Each number is 500 + 40 x the weight over its row's rms, rounded and kept within 0 to 999. Layers, rows and columns count from 0. Numbers have three digits each. The size before them is the row's rms in percent of the matrix's.

# layer 8 attention query, 384x384, rms 0.137, rows 334-351, columns 0-95
094:468554504544432534586503491566399475480447488471460507510535512509565556509441477486506534484477458598539546501498429483540444485522518588473483487499511506548546563639455537491500552474481477489476539476556492529436549427454495424545474452493510515518486501498484526431572537475486497448
090:499468417487516472504485531459544529486606489572567497522448554513506570520540491550594548486500458497552516508502466476498566497497483478474506472486500450480528485455499488539463559584496536453463505537486505537490472543459453558502474504571523530473499518453571498521515569550497480550
085:567535478491541467513529519488488518479502467551486466508528540464456434535479439490509513500424528516493451475568495510550532490440529418506511507489523520490491497484480422477496512476476535498544485513526448599516439471450473495492537495522471488490499516495469465532521539583498473534
087:484488553559492507532536516521496438481460455462524533542574500470535483554476514527438447502463411524489535560459503479488429502501541500536490577478498524417504560477501434531454517494483468445490575444505450524497484558471567533541498469480497502448533518466485499504527446355548531487
084:490493441422500474454469484496489484470531540578558520502510611481540498486489506543530511533513518514614468566430510477458475485508497477411593530424468507504469506461446453379496432535585517438530516512433532440450534465438495517519469523464485492524497480483447490520547503542482502456
086:535504457537496535534503506495430511505503474486555541557546489553513538493498482522493508492566497493548520460432491437460501509478530459560457489451517555524493468482512577529418553475541511512484589530579506515500475485575461449514492435504572460496523476524497586496498471468487494490
094:507488557492517534494516499541522500494497486451483462472436541483490437500471526510453595492473492565565522496541471513436480456629527560531549486458489529464515499484497564523560529476446475491484493478451497495521512509436479492531528459594496521530433564514538486511522471574470508470
087:508479518451467485521511444508497458454477544477526452523497548429556509492499503401501494545537526539505526482500459521566513470510491492531471481538493441506495425483551381420599522543544460505507490502542538526493562522571511495478459443466544517520506476528440567590479556526501504474
088:490472486498504547542460482498439530487468461520436526529550477521473494562459518512497448453527479519472469532468449467503471543499510479521479562489472403465444457503519518514523529493491490571540507505516476501578507501515492470502499490463495479506472463523558504683548433479540529510
083:560473487398519486485539416528399517505536482487494458499537495502511563476530544445529463524497487464525534508635506406463474479522458506536523513514493528532506590446490492519517499496562557492502478474473533519544549467477462528562539506452524453585487485523492445500447549508497472492
086:485530570490445533494511450648443533564491529457563532452539481486474447652510520552409482573533490585458463608480533479491488450520461521514489455466537478473484471576539486500492529471474472510561558542494515536564532486505517436534541518506526497536486513491523463532498454481490485561
097:509423480507569440535543527536562501462519553501547445466473609499558547410453513551528505509497565514499497489476539457518547502492508460490510472532481569413536483407542462488534475546526536509482466606506490554546430537483498458504450457493547450467513434471526516507449539519502509550
083:603474490504463490486581501453507485566467499466565478501460492511505526514465497465489516526518531494431459494490460449477475483601548517503534528455501459533560522471461510518501483451490475514470489544491534558494510392450458480504569456478501447476510471525549542545540453460495505573
095:570561477539511542452480469395505521483530469507547532495458494524601503517496493516529473454501484413492541481582489566548626575511530462504464512499509561559481502471451458471428443493490556493475454527420479507447468492525465460419530526465465472472516445532497464479446556465510512565
090:506509478527533455486482449519496495559611540495419520499438547561465520441469551436490513518498455556502514544548453539593468469458530464422491517538453524545567525523475539510521477533550460522507501418518503518540575526529488482476502559502548486503521538505528517487484475464469455403
088:469468476468548530497465467528495534465552557532502474510504514488518528487507506474541520490483477536511556502503454536422452455530473501485530529493503552434515513502500425519554399503555475472441526488469474546514501476564550471501384481576474522545486488423520522398559492516444436495
080:545550461577476498522473507529498501500586514479489496464528522420553490468558493500486525608495512456528557440540535506520548477531517390502537493519490455423504510493503506533563478525471478522501492517628498475572510535479548427499547518565486529509564468524437568502457568493497468549
096:513554549514471521541578511530512540551499489447492524426532404547517486533480398521505528520506510482518532596470509532558462542543505497505529499575492484461497535499501498540484566527522527444493560468454506449525544535538572450551514593470507495491472511548525478541534440504499492496
# layer 8 attention key, 384x384, rms 0.137, rows 334-351, columns 0-95
098:544448568532498527492474538567464514490445486448444494556570527481508569502491497457448469521466446465477518493454528511556530509472585544516485487490457472429560529537471410483488515574540475514446514533485469594487519488411493518443517523584507432472491474555503445395493519513554541438
088:471471490559528466471525491491479526517579416512538415465499448533525476502507458459492499467454547426435469422492425487463515565522520451521472545516517435548560558494545537599461516532542554478508487469507482518485423468528441521527536444449478543489549449562505519534522490415513488479
093:552428546526524480512487535466487478546552483531449444473418551518529540407434469507497440496516487488517441388394549510551537544467500479484513516563545503536479494568543463562524526379452460486518498511573543498483513504502438549531508517446486477568509547478488474489497518502495506583
093:525468546536497504501574503473534468550467454563498586484505461497481503511507510456512595429504471579507566500546464476468483505518470509527502529493495426465465513530518477519448521460525539472470515518538425484464455527463527484546566511521458537560512513433436512526552528441465479503
089:527469525467527545588418532464513531442484456531531551435586539476527520529483498485505541554536522496538440488477518523464467500507427538501493496488480419569505470495524511501491463479481532424453512486437458512459521469451535481583463553489521450452521488562471498559539410455540536513
087:436482466593524433466528415496526493563486504504483459499530524501494528380427489541558598534470524426504464516568498476516535525537538500474520542567466522520592540456472484557464501569524515485509511560484548574560480573530535470504447486493549448528487483482480457437484476492523557505
091:477471513470560476488493484460526496468483471500501506505515540526487429505508527543495499500428491544505525410492475513471475442554513486483501482556466591489505460557533495448467538461501579508526483416529435455537545490437534428454462509556519460503526546524483440456530531476467457481
092:533382587474521558555564493576522500510531488558490479502490476445447495537545454465495532564493546508574444494537440459469561579482504461548504515478480488512506464457543495489566481465529557558522476435562505542555508522547493486493559440438487479495485501485564500535427528551492527527
088:536444483493549455547504491451406489544493583482458541593508472517457434473514558484514527480491565438495513551538436441565546518514473583483485528530524458516537531503454498531529558555473479557536496486492512543463547519573531483459548566475512438477478504484499487498501462497447452552
085:462507472520488444475487523534524458508520534495456568510566487487561483435505571478510504516501507475530408559542509449500498464466539465463465544449515499444495504517462460529535531555578542459530568429541539522464514457506553529557554505508493529481559459478550463500516478465531539499
093:478522483518537489478533433497554476493569527510503547535453554518439546523521517536530465514602488462571457518457573471543474525538491557513481505478541517452480511500477449541506483482465479520565480505499494446487502429535479497554532582545541535484509451543512531532542489499428407502
095:570522441506512505531469435460515511545541485428490441440527542529467477495428478573558490497528494449479491474433509486535499488463508405610564495578566497523467497452490540459482524486600497494481515523543559495476416515487443496505457458461476486528553431593551492475463523586443509434
093:519525459478491468487502473468552510455479523492507433514442557521473440532558554476551445437432546551462496488523513530512553446534562498496518502475551538572487532469509519586500440455551501476521558467479532531495531533501508477496559385482472487481487534376446542560537420442510496530
093:491488477496462508570525430483494503485519421498523484507513457511447536527520460543545516514480479501418504531498508502482554494548526412484529452524534521507458507545531498479482508551478530516540496502515489503520502544585481483466559560427503487531540523504482526539451542476516453532
095:482476591569585483533496414432472519484553480439495612496536507562432497465521505438497500492441527500542509517541487493524528466495560530435480567500521552506489512427424551457501483483533484476480496459535480534525543532549493568534468555524510491480437476453523465459461538527422425460
089:509503506460495517452494490508493581529529533535490492497519484464500507471488519482508581550442514560508484473552494474476480522500522528482459484471453550448514508512477463481527395433511518473478500500484479462537508497518523464548536511520464426559510416493496428460458517465543530508
088:571502511551566477486497495538518475558566528556559455493493521511542532468501464494529558556499532447554577463521502490530542526547482475506484531478553567515557485415512518456527440503502467510524449481558441599533567517546478478540482538454485499517496500470531569456509516498481550520
098:498558510492467538484536509539552513452548545472469540533470501474592523530478559445471532493531542457445455554447518433478509533482492444528491465504361478528526497544499491584488539538503570453430498492543538493575534533514506490429562521533416516395525554489582476515488426534481510460
# layer 8 attention value, 384x384, rms 0.163, rows 320-335, columns 0-95
093:460417558470458471505487540482452463521525510486498494517432490542458529548519538496498456507516493560528547471464484553487436478458469520605492499559486508496554508529519519484452464513487486507414507550502518468477497574494450495527521485502573423504513499467553508524446523483467490462
113:437439506477516491584514471524500459444543454527514482544473528443443506446516457432487607465491420560404557452549535512520499483509488538472500516438444514463454473465433555401548480530568518462504439516508461518488539528517498506527487456487496459484490488506533520565530543535530543487
098:464504477538511508453486587456499537539560543437500538570466445527553471526500506536543402496509480521467510466493526469438469570543491475467490489491519465471507492528584469495608555535494569508540466486514566466519435455518508485508467522551492515522493438504514455491524515510567520438
098:560498527551488498477502508533539465448523523520513423533500501478551576509515531504507436497430439549481472570516525444486454468493468470500429501479463479508449500533494490498478466545536484460503502536456492558463535596473474484553531514511520498545587501547510501510613499594496502525
099:500523459466511510351454521479555517438541534427513474473482558610485574518483482467534558492521537533499494457556499513533531533530518473538437515533557514499496502544528420509455497549533533558490547494463480602464450549486438445454509453466487506482494508506616435538533558453501521513
104:529473445432557468549506511529500484456464533461483424536493556465529543571522492503409556464431519455468479485543483479517493455535519459473538474495458559518534568460560495514566454479453492471532522531504555505534495442486557454483459559531459519515502493499547529551511493452481553522
091:523514502492518562493468496468496500457492437516516543490503514494482515534427506489452493507515406470463530516465483452501478489527499467504484447458503496517554532488477483555488584481519548527536498516507481404560528527484517516490462541567505504589497457500489499551422506422454492500
099:553505485452489421550491467511448579501503524474482483557462468524454560539493541512494471532451575536508528608483433512601484516476505454537492486424470498483521470459530526470552496501485491471498423532497514507460446537534483507431540494509486500443584458477463501460551518499475504506
127:515482544481467541555453493535541508450495447531471557489483444462489520451451479554474511538522423497599488513534476444488473524503437554507435498454530506543482564551453484532461534456547448476467468466500461558493511491388444513505553498444531450533523519489531496432488467579488464497
089:393549508416482495455544506547598482505504491480511456464506473541522531512516465450528532479513505509508500473566536524605436501484522519516485461498558526445445505483515521565534434518511452454459456500499525527560450569468527490453525456437546507507461486436456571526501544523574468439
105:592480511476492471533475587488457476557458497528457522516507507552579525550563514550513446482520560528535490509484441510535543503459448522521458507514477524511507512531564501619508504494504478446489454569525507487511448520448511463513509525501510540505471560502443516410566528470484520468
095:436406540535480536458453527509429533465533470540516523527475541534520424524538502512546491486511487543487544499530526527471485488492493487503488527513525510521515494520527440518487468507401484534457470534466460483456463469511461482463465494506567535467436541490440553507477482514574441463
098:536574486515530483548518521489552525520480501534482488430503449445494508547479508488479515599553495544511585492475531453503455544459549532531472422400586461492502474528549485479499488429437568523506513484580422531554547522505531491510512481512498454502394486497516474498523427522526482566
100:502448539540479533543582469578498540534488513435500449540476524526444460540577514486506445463443459473586416527583481468460508457514516450496533498442500510476463374516519458507525512530520520463456448509468534566537533523514549440495465450517452498509462437521492545462513516486493509542
103:491447461474482517529529536464460490505439502622494533459491486541521423432449502479513540522420569486469445521487475549552502452538543452510537458539528484499503487499466541553430519497461513536490467451588542431439538493518499552527485450504542507543524429453448534509526504493455493453
096:482607523464486552517512526449541558547499567454501423423542444464536527439445522476543450460478546507524497495427501493532449565502503514510493521496574498519496484516479502483528547480552522487528522427527487536509472506439484539362563440453557545543478528536462551517452514512523483524
# layer 8 attention output (transposed), 384x384, rms 0.142, rows 320-335, columns 0-95
096:441508524498421510522483498508470575471462524495482492513531495504459500536501507507463541475383469499463456539500498469518498529465501477519547552464494479505517475537526508431488436500513511494483513458506490486485530502582508460503475505451557458522472622504483413512558531465472506495
104:497551460455457470436539474501541486542418536478512543510550492520543528484506548507452489572486520531585540573483454420453493487540486514494544528437500533518507497484539453552528472500461487482493579494461565567461578449500452482526519496432495487497570513465496523542506491480494497479
095:494467448512512502498544520567536490512451426502483490488499567481490459452419488522484533477478517480563501507449481515488572457469560520518542511529562575428557521516501567555377544459518515433473514544520450480497515521492540560521568495524510448452507492589449480477469508440501530628
100:552494522409494475502431542512446573462459523505567450491507468509511500492466520480575509594470684417476496555521524543426507596520496480429496493493484529508552501491476513517505438440558496439532470489424468534518468428450536569426453501455482466486423529519557527517463474495490516536
100:510529584530518463547506496555480527553550514541503447529459514510509520452483499535471444503491546488494503505435515467485421460423394500494510542505514587521479530502492564550496512559501474446511553545536542507482472550549507470531428560485566486531471549501442586497513543523485539386
102:528443527507519548501456576480469433536405501493476563469530479448455459515485516460541460517535454524510523531478545524553502508410442560513494480542561449522465512479513544448529496501504473528486506481454407449419530516482411477560527467493498449605527475475435459483499501537489532515
094:580417520522510483498546506503504525474499529478519569454480516470548465457511460555473424484505501523496431490426548496511488507447521592468526501504538469517416516473516471459509568454478515488498457504519504470511449457514497531564533440481440495474482467446517555517533460505504477519
098:491530521495473511524544477515491383460498470454440465503439459418484508528516521478479493412542488488527531462524540506424512565542543500446467509577506506471471483499486523451565434465541499527438561482487529486557521491445492461492475524493511409497475549487507539499518498515503456486
111:456504481440513471462512513499446509472506536454558534495544532589420460486521464483583468544517472537480480518461495474510442452482464499452489468525517517500506459434534531510496462577588527412492492459447425461473477535466559511493455563506453526461471548499561415541508453573509534462
093:517396524539514452529471519498433470587512485515557471545568429513479523462465474499539423469463439563567518502515511541504549506514510496439481518483492524517531478489559492501482505508463529467493542491463520586494509452524465547513516474512462502538461490529508501489526546549556554525
107:528524470491521508479443560548488518498472545510495506458497431461481520492533493505528484501457533509472534552542488524472450536495494463497459471619524535476492454544468521452487482459446503408495542516425445452521508553440511556482505537531487524463512545481456429498483418497477529544
096:454531496501506522507565459480508461444401500535532480526445413500434495558479477487463556526493530468495490538437543546495498544577540565540467445448529468469530501577531491466483523453414551514506571522504601456482476538498487525457499462542543558493470481512465478505521552527506526447
096:525522506520543472531490470502449507446534433494477472494498549514464470419543534523494437504495460542446479505547474581510513477528465544504491509504496492441582552511554498575460490506535422477499517442528490503493504460496547475483535540553510490530522418537511510533537512471526452514
104:511609543460508456569577476513446481512425526506469473528554453557496512472438446480506546421454438401494505491522494513504502505468477540597497524527506549516505524551443520505534480467525495490507529534493416463471540446552580525512471585534473520460551482484482523481491537536565532484
103:503506457561547502374483438513538512568515475469516519454483450563495478498561478505451495531520521467466527533562453553503514475508522508500495518494504487488514501530501492527498523518454495513491541442446561457479524423449508479545525481527488506472479545498487473430450450540506462507
098:515517523512518499500459461479511436516469475550456539546513482497466529531516472454482470485508489481471498532497518460463506519565520444514578471459461517486467537431522479547471533495461529461486502519523483532532490471446511541520465508437391448439598510463550460457495508477519541545